config.toml
num_hidden_layers = 16
head_dim = 32
vocab_size = 1240
norm = "layernorm"
tie_word_embeddings = true
parallel_block = false
init_std_up = 0.0361
init_std_down = 0.00637
lr_head = 0.00726
schedule = "wsd"
batch_tokens = 32768
max_seq_len = 2048
doc_mask = true
Each number is 128 + 24 x the weight over its row's rms, rounded and kept within 0 to 255. Layers, rows and columns count from 0. Numbers have three digits each. The size before them is the row's rms in percent of the matrix's.

# layer 5 MLP down (transposed), 768x192, rms 0.262, rows 610-716, columns 128-191
097:126138122091093164167091062130125124146134111141147165145157102098148135163135140147145139130111105089117096157171160136151121117130092156131161136158137149125147085125125101110165153118136156
100:151156135094157114104130171171108154144120084124125130136129109090153139114100126107143156175123111150134126159121120116105138102111125165134110118096139154125108140110089131116114097101128141
109:097145106101135123091169113153138134148133164091115093149094125092145134119161084107136108126083113166135149177120152135119144105141105119130177141100123138130112140126116164095121119116103096
096:150132141113116107115088133124156110125121139125124150097122126169114096137098166163113146120100143143129144146116115136127135132137144082112161089166173128094105140135090128116145138137046128
098:158124108192134113201148166137128092109132106107134109133127136123094107170115117143124149131107123169137117139141123112088100183092168155090090139120162149078134144117103117120090154141112140
089:107120133111122150111113096137157096149102127128098126115116155135150081126119182140156099118186112096075107149135134098130101109112152098155155133114119137110159147080133143126174140133191133
090:077081144125107128149177129134130091152121111135098097111141130128113198184101144093100144090166150126134181111153106113165175154133116080145128123151121117128140123096143117145137119133138108
114:132135121135141118116142125152153166159100085134168179108144150120130116127170097129174125135139133137120126138132118113125108097120121147129163116108127138162139144133092098091144149109133159
095:116107113179151115183102128137126091139180138146129124099151076130080125114139113152141165091157107114107148148100146129123134118115150119169123147173115109125123129170135144132168127119135160
092:159138118137145082122139114127124115145134162101160154117119109098160125111134119144111135164187069118101131130131126152140179144135100131169129150151132174120098103082123140151094093131109158
105:140113138125176144118132106142130141074123111121134101125128158105089121134098100146123164105139134110112109168068153110146095145111137112118158113113145166142164168125137156097109179142177111
094:100101108181139076120113153080132075161115157118154141105167129130069153142112144144169131112158133099114095150080138115136130130128125121149087098135141122133103134097105118105084115099125151
097:117123132171157181147115109113153115080127116145104138136129170170118079133131139093105152159152135173141163135126100168103139125093145139099117136121162111111129134166111151124088122132126128
088:139095133141164107103083113166115106141128100177158162112130143155131112090134131110113098082113090106137094110185131114154134156175171137129127151124109103137122090131125109114129158102168101
096:079131156122146134103113102149137139092112090120165129185130099097140158125099131117136121095137121094146148148151143107147174123104134167107128099111125135130104112127092122112142121150116139
097:162141119141157111154166123149126119161133152130132148099131123101132118133160156146102130134133109128149129099152131162077086163128135079115120137096092181122153150087127142153108137109150159
098:172122132185123136077108167152095127078119139185103122117105131138087127103124172134105122143118117152170163096119147092104135167147159082151158128172134129113112126144128162108127098124119134
096:096121169149137175116142122108089102132167141114188131140118141122123086088097106109164127130127171163149112122122163141121133144150125137073159116113151129157139072136117117108108148153121134
101:098125130112105122096115108139171129165167114103119116141131130078126133135121111145135140137169159119101144133145138078156112131105132157101108160142155100091091126162111136107175141127148123
101:180148104152129126137086159109133129165119178149106114118155112142109149135128146155123128112155097125140098120101146154108137119159094194148141102137126130116082130157102132142142127152110121
097:147129122161110145101169149115147137165149116105131136129126172150070136129148124128086159119135119100149144148155121113115168123122092128110096124118134133138130111075082136097095113150117127
100:131158099128108152145124130075153157126140127120130170155134143153158104052134140147122092161136136128082138156164148142102141153146121107139157127178127135130093144125114151153124112124110159
097:129127134182137118122154133132102108126105127152138106136139135118143137147100110104081122086121084171151094174153129084079090142155082157141133124168131130122149100082138127139116146129133103
104:134136155100139101138152153101118113131149134098101106140157078120120158136128168145110122091108086128128142099156145109164148125118146121127104095051122091150101193135105208158142124125143097
108:103120116114094140095103122125105148101124100143132125167136111115128148082074092108160098165110090116154178142124130122119123120130094144161142158117078166166141127134131077130126097094167149
098:149124103147115133109180071143134142118118144146126169158162096159174089150110175118116152110122142156123074103119135151121117132093109118132117144117136106112106101123161120115153164135170112
109:147149150076141137124115141142109108135110122150157082124094117133113152131146121103096147105123090080152122104118118136096131113069123148124115123148109121139113164094137128142145098143130163
117:173103143104166103108132110163130108112116128130141156157101104133136169114116093107123127119113103102084164146138179140138134099129134172161123148143122090157128123131157147097122120148130117
111:129123115153134146117125120134164143179142163134136091106152109088144138174079135133129123146176101132134134128130088117160140109153152111172135108149097105113128134107151146117125096181128086
107:146149098141120161128138113076129143093151117139150126109103123141152124149135159117146128120133128122151105157122181106097109101119151122111147125177115162104112152129142103162118104170124105
098:187158109162116136128154118138119157099103124121109144096111152110134107160125102177172125065117113118132114161103149100117127133099132189114116126118111137124126076176129123120087169089155162
100:121147149151142155119121146122143093137117089154198134138104127119128165129096148109148150110100091135091106105123085109183156113119098075115079136146155075142119108108148135054126131137154166
094:110130127139104123142130115120110109122120117141150132152121116082158092095137180123137118144139086125086150066153134124131115114154081124164133137124126102129120122168149133150119105115113164
104:139143113141147169150122112128113109120090150116102135123127106147126131135135107160105125102142127085174150145143169168096119119180152105111180103126110151097101131160106133165159097124141090
097:156155106153089116162157136109117115165136136129134137138141090137135121099111124134167106121095108167115133113139079098138082077131118108108075101124197101128166126115114155115100143117106150
108:141140061185179119102162142164100155105126131147134127119085111119140106105165141125113118141096116125181123142135111119102142076142156157103144134121120096108129131102143157144109109141129086
102:120138160108140108111150103129118158133149131088110091133109163085152108122127076108123109144128156098168126154147149123145145142130078165163138128127117122178133097107142112125067098127145100
099:136108139163094115138164175084119144139100107092124157129117150120146122100137106084138086092142160118110120118147166113126162141180116126110131131121130132131140140099096096163050135188158131
099:137150116153106083100132128127148145113142153131121144137108123154143140074136109163138149099138148143123159143137123136082101114131139167113152118090100185144152137143140124126142149098064132
093:128117135120059128129105118094157111122140126152120159148121122167134134143081098137129112132167105171152116127137113140102120106168158090156160123172125119161137102145177142176136132116132119
097:135129063095117139169126101117079119124131148100135099104150101114145140098159138111147113134123101118089122078157160172148136131149102104130115166165107137175163128119141120145126077097125125
092:107138137083138138145138086140159153127133119094117139167168151136130125124098150092139131146095108149088112113151137122146158086108099156133161107129130076133123106115117130108125124169118145
090:097116154119127128139090140143114104128159151114081119169149139179132135144145118128113102104140130071102094173124134158189121137136172152158093138114150120156137139125143076121151116122175145
101:158109076119099144111115080122136067162125136108124157186123142123133104133102120165120117135153125164102087109125117110152093153094163129128131146100165089093146122120184160140164121187156108
096:129107160150131117126118096078168119117156127124112165112141131160149095150118129117107152135131151152163123083135094134136107124133094148101117114119106119088149140162097111120136131096141106
107:131095048110104105100112125118153144141120100159144145143091108143161138164099119130155173124165108154152108148089118102122133116116120154185149135105146123122133080107167109115077133137119098
105:127107141170134112164132145164164102142133138150115146119141141143160138149153150096171113140139084139098132114132113135093161123117156101082112116153139096148182118140119170126124123119105061
091:169123132111092097125145152138125140107147135091089101131135170077078122116104121128105102108150152107140113162146129137134134143124089158152130108134144077130082142124138130175158138095159128
095:112112109134142116114101128080110109088143136168137125129132119196101124100147123122117154106150090156130147201141136142102146167156111093126113140172164162145146139139111132124117119109122123
097:148087134106108134139149064155115079142162166096130113150104129111131111125116108170165090135139095145081116077129132141122091126160127070111136133118149127093154124163108120081137158136126161
088:128176148131104135135111121109127139126150122143107100143153162098104182173149112118106128135111133087192146094137114116161089109099118104104072072116103138124120122165131126130125166151165111
095:100123105105180133136093134183160108160117145129082186133173123138121149120160074206129123133165156116135116144097153128112159128125111097140145102118122142083141130128123104130144147146104152
106:125125151127139116151122124096109123199137127134162121110144108115119131151083109155166158102127133118095094170142134090100107094115154130126104176134054129149168096119098167153089103128130126
104:117153127149163152153163138110158101161115129094152167135121143140155104161146103139115146131091101175149129117129127136099113158099100211144078153122095146122118121139127115166160134129150133
091:122118096147101172134118131161096158133115167094128143125135126124179121114124137122117140136112119155157116114137154130128155133109188153112160164117159131146106156058123115159140121135129128
092:120145085109101140145119117108105105120102170175150118134105114117124138120145127148110140147130132167126141148155116162138127147129147103143132163111081150125079123105109108155126127141124113
099:144121083114168168098114126155113094097125078112121141114092116167135164159144161152106121124152147079118114141091150121131133163146113106135103159127120081134136123107145153101141127123130143
099:151113083150130099121130144134135127150131104157095108139084107121111114131170107147188154178147121129110087132099109156148090127134087117097147139182113128137107151133076123185127106139117118
107:135126131090140090134153124191121098090134143138126145140139142117112116157150165103142103110128152106058116111066106115121127125084133132097085162131144113151125096107118139112114129116122133
098:103112139183090126136118110140138139156170156075120107135128133117123137129125137120135149119167076148045084126163140111095114148138127134088146121113102170087129136115147129169098150131181162
114:142118106109148105081069126096159142141116178119106136139156144163140106120158089129136115113159141160118126158124125136162128136112120179107096159101117134084152121139105126126088117139133170
093:139123101164142147150109158104181105130151147143133135081143120114133158182086118092138129149100100115141138128129121080123086147139109119137156131172101152115107108117106130135104154148103163
114:128084175107090135100171121129093104121158082142095123143166126174118111164139122121115097132104136133131112114141092135105127116135127139124149133116113110129113108093133139116120188100113139
095:127139113132102118128142099116124082103142106136163092124117143123125168150157122125114155106107141097130097117122149109087110107117165121125132115118132122152110154105152179135146118138102147
110:129087126125062105118115137143114148117128115134157153169152143129114127129124114164133127149156109098151116121150159099135165103147129136127121121106147099118058142143127167141123099105105101
105:112140154108164101115141136104177090121123132120124132146122097132102121101128073101131104123117176125132138125128098126147114132182145093161122123084122100124180110086135134145106115130149130
106:095139138111130120096126139122118165152122109130146125144103109117153124102159093173165148127139162124164157134110119139124101094125134127159145147163132127139132143115078131123160161130092098
104:140133096110147126104137116096127091132127141094104116142107137088116097075145110085109124140120108111113085143089164135178179132134173145187140100146107122141130151121135130149092150143145101
098:158129155148173086115146091145111125103107127137134103116173122137129105140179150149144136101127155153151092086116132111100142119135112119077185134145131136104096187114120084104075097108117135
107:145134124151163117138139113064171088088146134137094128138155127144132093156116151121121154102115177155098158111119126102133110128126151184131089137129145098139180121150141124166065149171158137
103:098141161185135134141123143159123110152141127114156161166113148134152164124142137137141113129172136151086114162139097167118126137117122131125130148087140152098137164123103141120133149127084139
100:107127112158091159155118159147151153119086100161123153090115098140121134089106165115140182128160109114119095135110144119149123106146170091097139085156115138088135114125099150149128161120111120
108:111143146129177149061079182121158121119148161162136107113130105119152132152144153095115136128112149128111126080108080132111160157132069095123119124091124132127137129159101159120121119123125125
098:136140148104111094126120070117110088137150121114133139150152098132177137106084098119175187117137135125158206142117115110160084127122077147115106115093081103119119137141126139163181161147094077
096:119107134102122156185105134164127090110134091153103111145144124167154150145158115097139112145137122159133089120152121105129146126138132166181175093126156128147108120131139151164133118138130115
091:109173162138135171137143080113139108113148132126127133145144156152137138108128139112113148142147133104145112118114119089148112110133124100095096122171122117125105116066188138139129151143153147
094:116140118198106121118117156137113136169151092118123109110167136198123115123117125124097182131084133100124110129113113121116087140145130112125145118103121129111143111116105155137141136141182097
108:142122124115156111144126169132120123146114105123112119110127156120115143115106183101121138087141150101127134133112148132127094115109088142109139109142146148128155118146134124120099122162093109
123:111124148157143137117160122080089155145183156138156112148108125098111151140105108120131127112119123159098161091146082150145138098137147157179098146122144139147152110097103097150162140134112139
101:151097117164131088153094170152140163165119174125111093119152122103162095133117131131123145153118097091150129130166129193100148150146119120131184170141123159145087136137173092127126117109125147
107:157135149144133127140106152158145070131129152173109141145153160115136135138106146111120126144149084125155122104126113119113144164153138154102125121168166100116130100133160115100126111125093136
099:101155159173148116134140116191158107077110113080094127166147114117100128130138117151124148162135116130136144141093112162130126106150107129113170120130128128186082144149105088100155149172108089
094:109087126135132114110120182117148089132159147114106134138174127127116127094121108148112122130144128161086114155155125128129146142170088082077133153127136141140145121140129136117151081123179123
100:108135118139149134111131167138093086112125144118107160138134119095076166107168111118136108112118123136096132090162092121138068137110117184130095140120155127135120119118099084115129118107134136
099:078093089103115150096082122169074123055119140137124105140147131115132156096151124115164100142153093136127103113099129120154082117142154109132127122100092162128081159166141134124139142135112112
094:132111172133113110080111111158141110137107124109099127187151135142106159155111158123177079116089119117126138137096112173119105138122113109120131155165148140129143150155124069141185126141098102
099:143120171079081179120175122126124145103095164106134154111114153126144112155147142098140081130135102127104109148151134148104171114131129117147108086119128149142073110102133127116107124146129118
099:132130099143163102125133139135081135099124133125118149083140120090119113168159124195123112158154090167142176098128141131127129118137096181130106125149163105104110127123153130077137182109157128
095:079154104168182149113135133117076110115111102144110091109130145126071134119147109160124147156108141111173151129130112111127121143092123131086132100160101130164128116130089157122124128121134163
111:176143136120140110152123175164129141168130095146148128143120139117127127161170134170155120134117113093157106088148160148147120171125142143144119101117078131133174150106138135134123084110131139
098:100125134116118152111146087079126160088121172094171119159156125118141105097148129146140162142139131121166084116150116113109148178127135128107133118075146107080143139097141142118083176113123134
105:145154121087192127127130169104114150150173091131133152112122091100181173097137115109129120120176110130110148100119107182129118135114065153129138127152110104152114091100113113095133139136113142
114:142140130156143145120107166134160145145140167142126161123119128134129104138115122129133175130153150124138137127105137110121150125142124136107150123112179153091132074125138148103161110136130140
104:119168141110116149115124107121094141112140143142122097114129132102129176144106153137100093147105158095125164149123093136109146068163095091165131143174107101117111141124119121147138109096141175
104:117135154123141130111143134143129165136131129107116128140121097071138150099125141084169132140147116158150178100095097135175148134125131144180116154098148094123105105124118160099140106109141116
089:121127165101115086190101120122178094166170127142161164161116129129101126124112094142150126100138147139129123142111118125101160129114158105098145126137124116133150153096105143151117117156154165
104:114098168144142153089098119140151169082118132153100167154164141194133174151172160129113149099107148150152114143114137144146117126167175135136156133098131132121101112109129099107089140129137105
103:105125130080112141127130138154137109148123133146084138141160140126158120133115155134158093189116099126162115139137101140115084116144135081148128121181145143143100137103144121118117122151101160
099:143109153180113122204151154092141158115149160123143153094116122117106112125104146109103097119114169134100106122133158157099204144133147118132114115137112128129135127106157128107167113129112131
114:144133123139091088140121141135174140117140173070126111150134123082141075170109113132178105092162167141108154113082104108161097169096128128127112110098179116170163100105116135148129144114144131
101:141097178072098151135124094138146162118138096151097100141127138138161151101173147116134099131141140100162151074159186143153152115143105145143125104074095113104128118106122128137120096147124161
098:163120141091108178148093105094151097114104045108113116104155114128115090124129152128169154153123130115168111112097155118133151121136162131143113142123170148140111134119146121150160163190142123
093:164167182117138130113093131114114120126117099114123109143089118151148124102115116130122135176167107101144145138175103123097161092117137148110148137140141119124129132100153136091105157056100177
111:142150152128121131159152141120125130149152142089106077124098104150134189128150134142145150150129104091162110118112150131127127135135126140165105175124131121110081112149137105153106098087118116
117:138079134098120161136125116157117168147106109115116149141124140088113114189162099115120116096113120107161119116113137116138147134145116142146121191128165114131096127124109133112208133146088115
108:110137141113118126081142079128115134161135133149107079099127140116132145148143158128166131089165125145125139106153121124089141112124104119124113166135137098146140165193096094145133173141172134
118:125171135062100165142150157152109144122143150083183130160135131105148145110159138121094132144112150114120159065112142156132139137084119172104118151075148093165117121104117120160100141136117144
# layer 5 MLP up, 768x192, rms 0.197, rows 611-717, columns 128-191
114:164141126136149112117135106156108104128119130147120113138062113163088112122150113110154137152157155118113117131151177150096103133120114147143166147150145147124126162154131188145129105157161119
098:145150142106141087094105114117104165153149075144081100162125146140141078159106104122102130142091153114100069178145122120180094101162123140137128166135171102107179126139129140174145094117135136
095:124127147090119099147168121147128167134121123163134110116119134112041164126106144154137116122122145124128110097106152121136142134125127127130138180113122100122097128130115111129140133146150130
102:142195142132131114107127135146142150120157110116130160125122097107160158127143058135164150159117126186134141119154137083084099168100138144112153106127131131105081157171126137114142116104128114
093:169146196181154120146108146131108125148140137140135144132099140094118120136138102147162104168120085174181101125111152158131146144139108164114093128133104135120087120097142112169135134109120132
096:109156141115139122140137110120078131125138096110143120105118126154123151092146131129151116151161134099125130104120171092116154105163095115173139120118127162139120117104108138102127114120166150
104:127160117154110139106108153149149131117146184151126106126161111112126119142148138121129161156101149152132149127130083101108138101146130117147166109137155144143088110145157133109113136152086123
086:148168130132173139090087158136142125175101130138135142117120140109142152137116092130105121124128137105154110133148090081128114138149154155132131125094086164127110153108140144144149139124106119
098:110163109153193098125122163114099157124089128128105133131135154115123119088151087170138125150115059075147154137144166136163122116122131149150106114110111158137135136131095166136157130160116147
099:098113122146111155132136151073116195126119140092128148095117110121144135124110132102100092134125135121110094064088129140148128145151111138109071101120117143092148079110108112133116129095136136
098:113142135110147111145106125162181103148141092139147110159105132108128097158108139148116116157117169083111137115131139137159177153098124170129105118100175082143132085127130112084124110131139159
099:154091090099128145115111136155141124172157149110135163131112101097091152151120172090139128105110108122113086160150164117120143086160149142136090156124121112144119085120116102143123146178127113
086:170133142126124131118097149150098156158128115148158176122115123099115078183130140166115136092130116147133109145171105118142104127123077114094141172171142121131137115141174139120134134138142137
097:102148117147155172135137118136122120125105148134127113133119150110145137133102098136146104154121151127135153156155108112122144157113137114175106092111105128121168085126140095180099130140075130
094:108152154104135121142144138095099147140116130138101127133107152149100162113114131180093133107132140123119129144145143145097111135104116139117109143099155143088123108137126148138104116140146133
092:093128151161079124186146127153133109097114102152104176142150125114139144116118126146117136131113124097094092155095126132088132124121122130111136121119143128129095067147111158172095139096137149
083:141135132109116156101135170101141086188149122087161135106105099053142088131166132133130101134122152114177136144138131106123121178116167161116161101138168107118100104094133138107103103125131077
097:117127117121101132119122125134145175117114127128119115135118097087109189131106106139115128103144094166154125101133117125124122139167140144136152109094093130123124126163131140180111129095105133
104:115106112092199145159164139149159108119130080150107134114101155144107135136113150133103127128130122165089149141160144135147144126128138130087104148087131108101147125158131091099107111104122124
085:119129118086136079141174150145110120118079116127134122085124139105147120123115073152122104143123146141137142101105113104148076086155147129133140135152142129079123145143151135149134097124098127
112:124127189114110119103098126127131136132096059104168116147110154173141116176117091131096137080117125146134108146128163144135146131106106140146117122134120165166157123111160106125155139113099140
097:129148142101136079110156091121110131137113115165095174121131152125143121129113163151109152117095147139093133125156135116116112153161153119108089155073152148140125150172125106126164147156160139
093:142104150097132099145159125149132105083142186152118136151098169130158123150132128125052142114141149107124158128095114108110162144095132160102135125122140097136137159098117120127128140125136159
111:136126104137130101137146151147125146152136181121131126183116146144133120116158116180142095157137170126142150115154107162088120127147143104172101081154127148138108160120101150096119174130155104
089:101122116149109160107170113134136099095083145117122127151120088118167119140146184136110147098162152105130105150119129153123112162110147138115147133107156104113139140124118104106171134131135159
108:152120148099156138154142150162154099158121139179135126129127117104155079083139143112106142111117124076158124144125103102144125133143123173178118109089135141084140158105113132163157134147184174
122:123137118143115122096096101096128150133132144154123120147141129110135116095128102129064136127135113145157173145132113102156125157173143121137126144116142107098125120156094126132101152171146120
113:133151137143124128119138125138138119151116143136072134106127120108131112133063111121108080170145155118136119118156113099135130099182124105161128155147175118118157149095155173146137107157126105
119:106122141130131102105171140126092112108141098163116140099146121124117108159106106113124105131137132125106055112143143123140105106106123145096094099126113148162108102128100133127130117158154135
092:141121117169148133123155127177080136153115109127115152096099087121136097136106105122138071145128141159185160115155156138111189105119156092138105118127110144098109147092114115129131120104145111
097:132137122126116138090197165114137146146156113122085108105130127160115134136143124141167124080150160160127135133094123108149175096095141158140106126150152107161171033200119128118150132131143146
091:106094094147110141143159118120151128159120121126117122146169145146109131164091121110144167159104119178150172112117157141090100169129179059153109135104148131152101149126144106102143104138099120
089:116162137124125178138133120113113154132105131144137115156136118143110153108130134118172135119168104138117124136127138150154186131147115133119115085118191182110131148126169102133128099140128144
115:155178115108161095133143106148111162161170124138150137126133139101127141098144147126112104202093136088129135115146122152107121102173136151138151132137157106178134149095134109151136122150113137
103:100166181117140121129170113105102125155090121105137103139127143168165118125121116130134110084119108156071138135119108146156115114102075109135125134122112191164129083134166096115135135099122146
105:132112144131148133163138142163153136130093133100162100159141142123165106120137123108137122124178140133119133128115154139075147068105114152164178119102113127126159091115120079108134151148160097
090:126151138144090118131136120106127128154157114137098132104111107130120128074112081157125127114124167156106141135130146127119143147131158100149151170144133137127137147078147067167094137170087115
089:086149151131125105151139092142138131134130148158159152152153138085119141113147116115139149146111132116093139149134162125115136138124144121116150125155134097090158142114139145134123110123106153
085:128173100120154155141152137118087154086123128128130125124109114134138100115050088122139140160086119103128152122108109141126102170149134107113103150125109150115147129096152116115088099173125130
098:143102188076138082158143140141113120145125110147126132148151117125129120123159108133126091147189169115093118130135120128116108132117085149142135113122129143169140122158148136100144158088140118
095:110141090164140185097158155118155154072143112113122142133150143092155141118124143113139132124130078130118135147117095120139164184084114072158099134175131129086117130111140139175167100122151111
094:076149177107129144099125137150141140132168135138140104134130151112174124130131146135128139164124149148110136110156125088150108122155133176158129168128115119121070099130153113137124152112116096
089:085133116131151103099132124119144131129148147156069157098133088088104081129142126154109172149114156106111140145109165123096135114122087115144120095168154158127118091098115103144136131103115160
106:134087107115122105119126107136136136168099113112137157131150132133142129136156109155099140173134137154119172147110159207150133149155082147101164139125100098111139167159138111095164154142130126
097:107131144128112165105134115097120211132142126131138108113090116110123128112151154131107159119146145166098154158152123102135114133136119142106088119119150116141160145126110132121140103128107139
110:121131111101119155095111130166113169153141148140138120102096107151169122114098150127137124135145115131133107143089117127076140144096119127115106111125128144147127120116121116120114145136107121
085:170167121135135135127157109153145136158132119117151149149111100113165090103122139114068130146139143132138123099152168132162121128169119123142138118145127121125116116135140153087069129117120154
102:100137135093145124116141144099102115140152173126115077131118146121118117130120117111086139154135114115139117163144149126111127155078088152172115139061149182113154155133135113114103119094135124
123:116127104107129111142169153158139186164128139125077134141120150100126151112131106114099167108134133123133080215141142117115195104123149178114112139142109136132091137139139098164167082138146118
083:125133130118156139119171180135133126115116122138173156114107132136128116135090106167163152086183136177124161103128142143134140145129138102145136178115140100116111114112172121130124134087127156
092:095152122131126159128112130164157135115085155110098154145141098111116135109173120137101109110155144162196114099147147098137134104132125133129138135129104108123157163154129154161157102125126125
097:119112130117088108138123108162135149160144107152153127120119104106118086129062127153145094136131122145153125138118089124118155142131131094110096109134132110135139099061110096130213082165118111
094:120130090134085122127155159129148095079129161121093123131188121170146122100164107159124079151135152106066149128107151154134126119149149148114139100135159112133116149160108120130116163161135162
090:123172140097139150155118110176065127139143093183118102108135122116119095124120140163139137159129055136178127143130112120143149141125121146114118134095121095130107132140091142095118166136105112
079:133135132090117118112150102154103165143164132156116135131166115081152138141131132094113136107136147123110121172072138089098173108135116159129154130074123109134102124186111177106128115146171171
090:126075132114108170138114122116140131107101082169154163168105111111140133139124090181123126080113167129139097111099138130125131165104126119136119150132119132156121097100133117120144122145150126
085:136114107159132082123153147118102158121130120122124150130122138125124095090111119076111094111147126106126148106132123116097148163116068081134130137104128099108143114115138098127130094134157147
105:105154091179135161134136161114128182163098159154142148122091127140128132142132072120131129124125105177139149118176117143140117098153141145087167125094092186133139164127122147164133135135158138
126:171136125081127164114080141123135165120095098120134135110142111111132132113149072154130096098117118107144138127130129108103143112129128129160141127102108127110137153128125116112149144139120133
112:132174143142153111118120113162143148166131110100112129112146142133134143082130176083152098122184150100146147123125128147141118107133147157128123064133131109156079135169094108076149128111111127
098:114130130102130122148146120143110125132127144104143142164148118114167132107151104139100113136122128105147101148104102122124121113146121111166138132127122104140101173150095148135122148088147109
110:110127124157154118162120132116067132110115114094063126138129117116117182129120117144093151119127116150133096113124143126106146108131146127110123141101129135153146127184106130106174169140071139
100:115141135076148108078143098105104105173103112162132125158176144127093121129164112124148185149123148120133105124142142102126106150135122140178139154062122117148152150109144121101151117126127145
113:116158143071178163147090147119118146103089099110124085162137161146087127137064099137143115138123109152105144136151153186092139124100130093148120161125128188139099134110111096121132123157099131
097:126106124124116141135110109086125166127104147130126139147143163146154114127121144160103103122135118155128128153109116130154143077113109158178123121158141099149120119130156126131175114123123123
112:158128157150137109130134141149161115100133184121118117171112140113143099178136094143104117114138154123150102096125101134073143168111111142118150105114128178122120075130081143163163170154157113
093:132113119102131109148159156157098123125170136131101101118124079130108133138115091111099153124116178115159106113109183083128081100096109146098122160109104135142142080122152094172120148081104150
108:123189112135149134170104129082146107153131145113111151109098135133136113115120134150156147113104181141122077139122156132130095148134095136129131148110143104097087111126110099144119180139128118
102:138121160140157116126131167104149115154094160103153148127137086124122094102076098118132088122167128104148144151089158090146175138141112113151135100151148105101130104137130156116109126109126120
099:099154131135147103083109118125128116142114124133163150083108136159199163128152114133121121166093123136178153139159164123127157108140128173138129125109111124141177121148115141107149128107103101
100:134106138133129117132142130107117102131098116164072180123104128124125139129115122120149131121149100103109154134107143123145128130118141112132069137080146094083120125169135141171122179125114127
114:109086147112142146110145126138144152127116136130087088127122136118095145150123145134128141153163179123103108142091127153087104114085153097142150110143081127128134120150161127135094122120134127
091:129134131126103141104142154117112106128139095068102143138083124120149100104131148135119157133117131113100120128145127113205113090129113144116094152123137117129113108084173102134169176114137128
100:133149096144131178091113164093129167172120118108162132097120163129125150097110128143133154121087082091127102143084132140160143173121131077121136145161120121130128160129128104093125144144118098
091:129123090143167141152139121097097094103149130143138121096121134142175119135129155104135136118164127149124168108136115102122137131159104129137120116126161137109164144162112138129156123120105138
090:110137108114112112142135091125165106156114135110143111095097113115083119120118173093138116096125102161169120103126140140128174155151157121145107129128159126135128108154138181123125110158138125
120:136097105084111160138150124158129129141161144129150133098120107129133124105136078112165119156141106129148114156084196093091125124134135170144151132107124146119123119169118146124117132152150124
106:121116126132134108092115128136057108130174132155170128139133101106118149110144127126137095127092136136127166157095113157123140133126133080144153106136162101129155090103092128148128093155112160
110:108147128099188155145121133136129111119141134067164096133075146122153162156098139097162095131106144134100174148115117124153153091120121098132152155133095097146134059115151078125146106157087140
111:129105146114116139129110094143101109078130095118101128133155134137154179112147125138159120152082180110153108110078123134144154121126162151160108120105147148144149126122120109111109118095122121
096:199150111126110119159150153145116125091138134146126158106104137122114107094089076125128135158132120100104110134153152121183122156141078130174104114084135105110152111134130121114152137123121116
093:151122139134124112126100088122112110142137122112142142137103149137147133091156116135151098110128145090125151111146093104106123129113119104157106105122114141144127177084112152121099155094108137
098:146130137083070137145134096114139149137093151087123116165107152157093138094121159159122143178122150110095118152128093157096149137143154088127147100144147102102117110141112148158127122156165137
094:139144122122150153110169125105144123131105107133116119092109093162139139173179118117075141100095128133113150130142152109103087153132151134111134145105117138141190126135132156136146119084104127
095:116151112117146076112124135151112151141115128164117117123194133142111136120116106168145145114122106126182098174125127098136081117117098137100142138090111137101132145110126123162148122123148128
097:139163166108113104119109121128135117099129124101119090150149123152153127102128141171142133136115175145145124127133150130124122143120187138099120116151095130171138092111129135155175121099141140
099:140151121089116161104121116139126145148147151153114138130177140087152146127193120139165096133119153110121168117145118124124128083138131135122113102124131087107157144158115107088133145136144130
099:132119116111094107097085119163110131122155101119137152113109119098147096100119139136120114105124169141165112113122104142112170117134093152105138163145140152087193145108147190109140143144139147
109:169116148163117145112110142141129115145116114104111131138126091120152160166116118117082118113148153121135110104063179141113115126127110145156132151101122132156113091135137144117125131087089174
096:147100135125092138187148137144112142144111066130115084108123147091139139132117146098113124114162095146168119150099145142156104124162148153160146120161122138141120118142104120203099101133164143
113:115101156191110109173142126118133148096116137106110123121086165135117096154119106107140117155114101134156113163126093138105104144090113135120173145091134114155135077103153150112134126122182102
108:143090121137133108164156116116152102130140128119111124185121127160138090160162162157116139149151153139155123153133132136115133122103099132154160133127172144133083108133134137140174156089116146
105:142118093124093147091121146120119147103137148136101165085138162141139121119150108158141086137153129115169103153138154096144111096150158121140116126165152133118099126111158117136095147103116112
097:136149090103138119150147088164134117127116133136121118136096122122139098088111099112201068099131117128134167175115161132146140154124111106125113144128179106062126116158136129124107148118096161
082:140101141134135162133152080113148167142146137114113123138090135107113132153125147133122108151155099102168131150133107104107129145094096119135181102145103136099097106165136124125138137097112111
109:118113108130113111135120122144096172121096116110108132167108105120167085125165121146103127128128194155095079135106147134142122168113111152166116111142127120140099139144112145154117120128117122
120:118127118106157144103097113112149142116140135176119156113141148113128100140122086136155167152119100129141163116126113114126102102070095127130131148082133141149137143174111136130117113110111094
101:096132139097113107141141101137114192155126106138072162138159132083105157166121158136113109126143148096134151129144129129087141110111136148147171190084097151084145140151131114114093145123130142
115:116154131178130135155107135129126060128136120171138103132194110086143088169108134152139112153104154150136127158101137129095151124146103115109127151166112139197140149119101058149151160142103171
093:145136150141118149148171139140131135094156085111137087137115135100135138105119162123109107154084152112158149126087099169114089148086142084100133133117117108103098151132112115143106137135080124
099:111159145128107097100135198115106118150081180094134101135124108115125134102116113115112148122143139114118100147130147148114110137143117108056123116113140131173146082095098211162124111133132115
100:127145147110120100103129119141133074139110154133124099111126141179144112146142124133110148127112127112137110101096149142161161157127147121104116165096124145150141093087154133125076118122096160
112:133134091120129162133115101105154138119090167130110165155106119148162096128112158128128159099112090100155134116131141164116148106107165121168181144137130132145154156096098111156147124106145124
103:109154140130123109141150136129106132139098128125093159152148106081099106222118155111129168116145175147107116150181097116126137147106084082100131141122142150110100160123144114100170135158114095
110:108094139116095156105095093104118139137127170130185115119132176105133161155143133144138146146171129145100099108132117169125150098097107139150124121114155163150147120131122131129124128107147133
111:124160116106141147141161116209139116122170145136123141112095151139090131137142099169126135133123140108145149148149102170129125151168164109120149164103112110084179138081166124102149139168110099
098:098128138147158125116134143144139117144113201146124109151149099132125100139170106111125127155129137140149177142140146113091094100067131146144131089127114069151111141154140155099159152163177109